Each number is 128 + 32 x the weight over its row's rms, rounded and kept within 0 to 255. Layers, rows and columns count from 0. Numbers have three digits each. The size before them is the row's rms in percent of the matrix's.

# layer 5 MLP up, 768x192, rms 0.0616, rows 521-535, columns 0-191
097:054149103152098117123200139115191140104151140118123140070136128106167073139195098186116064133121134178143070106103109081098124151136063092175148102150155119203132115104116117161079104123029093153132144135147104137069130128129165171151163172111120151180085067128112046083139132126150177120181156054079093081129125164090140122122140148118165107112141066124151134132132149194157102136081109115145098151115104092130130098150159167162138131102113120149184175165166089113135091148107185195143161114109132115115172111119142153089149107092113158129109121086109156140140150123123130107
119:122143167096107139171163104152151146123065116143131146118139076113081127125120138117111092152206147134143151129127189098172148141180106083109140125084156150149173071121157142175145170118137105151158155109141129158108141146122138113175143163031119059172111119125101140157088133129111111115165108159105133142065108051104175155093103127105120098140066100158129075127115122111153114105178136104214109101194178149117103165135119179119140135130114111151178101212139116194154147087122111128126145118182146120114088124147157165088141157096189104110124103097154139148001124161114113151
096:140127094094085127184113153149127112146135100109113153161105062174185110077100125157163154173150176107139147139132195118110188147147107103105120180134134132130150167126121081089142143123086105169194135153129092136109127096122123226085085145085132147099203170166094130083168102119119130111126124088136185106121079143099143123094137104108169149187167076140145201107118101149145142142096145130097146130148139135103142099176077117189142130136133121083140158093113103106143108121160071108168098125021094080149159176106053172115136132076099110106179104125126172123162127154152079131
092:114092039149109098150179067096076099120132116174127125122154109102081131127163105089114099134129152165087148092162138095092122177105107062157126097116144129141075117115140131103134139101079079157105143083109180151113077119102216096114095153151183165198106125095115099075118180130112139139149123179095126134197093104086087084156177100101140178123056092116080153175106159132197187124135089142151133161106089172168153139105101150161118141130139145092135169123069127087129127129083145089172143130102165098148155120136117194165123095168108105098070137148140142127102164140112094126
094:106087078155125079137103122170106123110115153110151169150162124162108055108117097144157111205181124102109178104121130106159102161118122209119114109169068103094143067122172116178078145113130095094113175184115101150090061127080120181102135065143199094084111089129169132149118133142212166122122149184135155168099094139110134182098147087140163099166141150102128145099151117102069145131136162116074118107170123131133109171162100178150115145103156091141137162032119099108090120148102121171094089111142164177160131122100156134148109101103143121142102153154095142087055124120132147156
091:215146213092102192107099116166146154148133115185144150100145120093164164076073144069168157156136164122200139149078143153163147110145096137107139095091120152110133187138108122119128111134183164160124110125156123103108163123121146125137098182118096088122140152110133129142152116137111255190180123124135131137178143152082107156108115204174060088146132076077155127084072113154135175137129096151149137138134170100134104119147078109157125116133124070076107124123151114152138127132112130111157136065095095127140180099173105143130144149118125149138178135135095085121114141181074153075
102:103183153111112121139141119105112123075186150137121134147134123138057125192137128077095099157149108172094162137138055153070134095199085119122109098133127092126142121175104149105166133124142178133137145068121103127178132099159164119078160121164196091163068118121084053170144102113134143121134120144122100097174127092129083169109125131156129168116149141068108086107203098137113143167076102117180151123162124074101087145118078163096152170112143099095083110168124234174180166136112128106156152126073151163129129167116168195131146173122129137110143129102141111165179134138126157177
092:120156091197130084124211135112109096102122095132121140128135139145129176104161128099128166108160125145114070161104105134182120123190152113130095121184127083122119100096174156126082067145188169142102142149168092106155119142071147110182087138164127152111154133121128117115113162110107133152168104123130180092103127195135112137192163166148126123100137129145154098158098207115123143135156100171062088146109088166091099111125104184093180148138164195126162130080117091146181158183134139082098140079125165125117111073124187103131153060152065137086134207171127095126087149107143129081
112:106115193134102096108151080101122113166125131112120124121120121140097139183161107116155153095095089144131092092184156168110063169131179146147145138091165146142190037077150146098102150123134090083093095172100092112143131134113147107117075172112101067104083139140163144110180145135138097139112148158139067125105201130205121135113055132089042068131117132133089132183131102074108088151178113143100073115118109120168189146099106088103152147133139091167149078155113157087146101073178135148155130168156129076090161153161133106166129112122141110141080168147157177155122147118129087145
085:094129172169155100090087153142067103134138089126136153160136159135114098090093143178178080172164154150132114054162143172131152136162135123111141087092136145151153140141138147108059040127125103165086196163131191150025125133161144148105067099109117130122097144135140088177172175085085161129126162149114127161180125092116167132113140147128128166137111159144101135104156199113126115111151131076188105192110108164117155141100084176106145133169128137104185140148146082102171160113145141089168126099156124139152096153142142144139182091105110071100156169092169150089139123151069098069
092:141122054097147143187120153167105114135099092131156137123124111102129108115106120134092108117108108086185162100120122152136107110077113118175096099126111121172124178146123068169157103145137162174194135191139155106129213071110115138106132136134098148133109140112062170131174098119139113149198155108096149138115187044111099088044132114136200119151107160119170142192102153119147120111152137134174135134084119058167123141133139161184127125127130096145118157111118100085144177151071135105128146123187099146115155179150131166119123233098120139115184082129094116046086147126137118111
103:083104187140135094125119158136133175101168112079104141123099110120181115092121127092129104075137122152131085109121121092129091139183126135081133121093056123115111169133222167131083117092116161155087159125121116128139133146124126089151147114129133108151093147136195112122195097145086200116158113169121098125154054095146136131115175195147102136078133036106110150135095122104184080133119156124107164059089134117128123067126123145156168164079112126111124126095153113143126125180126165073168184125157117182173155140144131122091170081088150156155161183113072124181044118155094119146
095:160159170081150138158142052146084109165117074096137159080112158147149137104109160103085101116143121095120183133164191120108116165079083145204078126129134131098153189109110156118144186168095148136186118101108125139148127114132104141150089133051125121103117140118109134113113152112121143067100118180143146156107102106118147107215191116160141069154145130094075139089109156214105165114163153157097104127186097164104145140179150130121142118136168151151107068125184166066134139119121097178058116158060171111125158151160155174105130138115121179103113102113103096115147097107154150072
099:117119108172181138127117099139119135104139169161117113110157097119187170154180113133135176082111064138149190122141127165082158060086127173138128144179151157150148140133142193135156124129151122125130104100131180151071089139158096119135160145100085093064115144156149153130073153127108067136221085147085111069098119090078128105171081120147182085131136123111186148065193140131179152124141135119094117176171126122164102155187124135150125118142068109093109128075149111170121059078086146140126077151091070125134123156113102146115144112107146123139171072177145137156092148110130160187
102:080112094111078112141125178071148161161108168132121115163152142139166127135125153216154101057137151113131107057134117081137128164099146125136138107171125087134119074146194112098136183131145112124072096101091155136100150116123158105127119113169131105138169121116165132153145170129150092129107114147166095080175161104094133138171134040088118160135167145167176118149101128100155089150130185165070120085142123150114129150077138184091146113116121157096151146132078119127086115105154072159150148138152098131169091128107071093136182182119118138147125115099155255084137190067159154106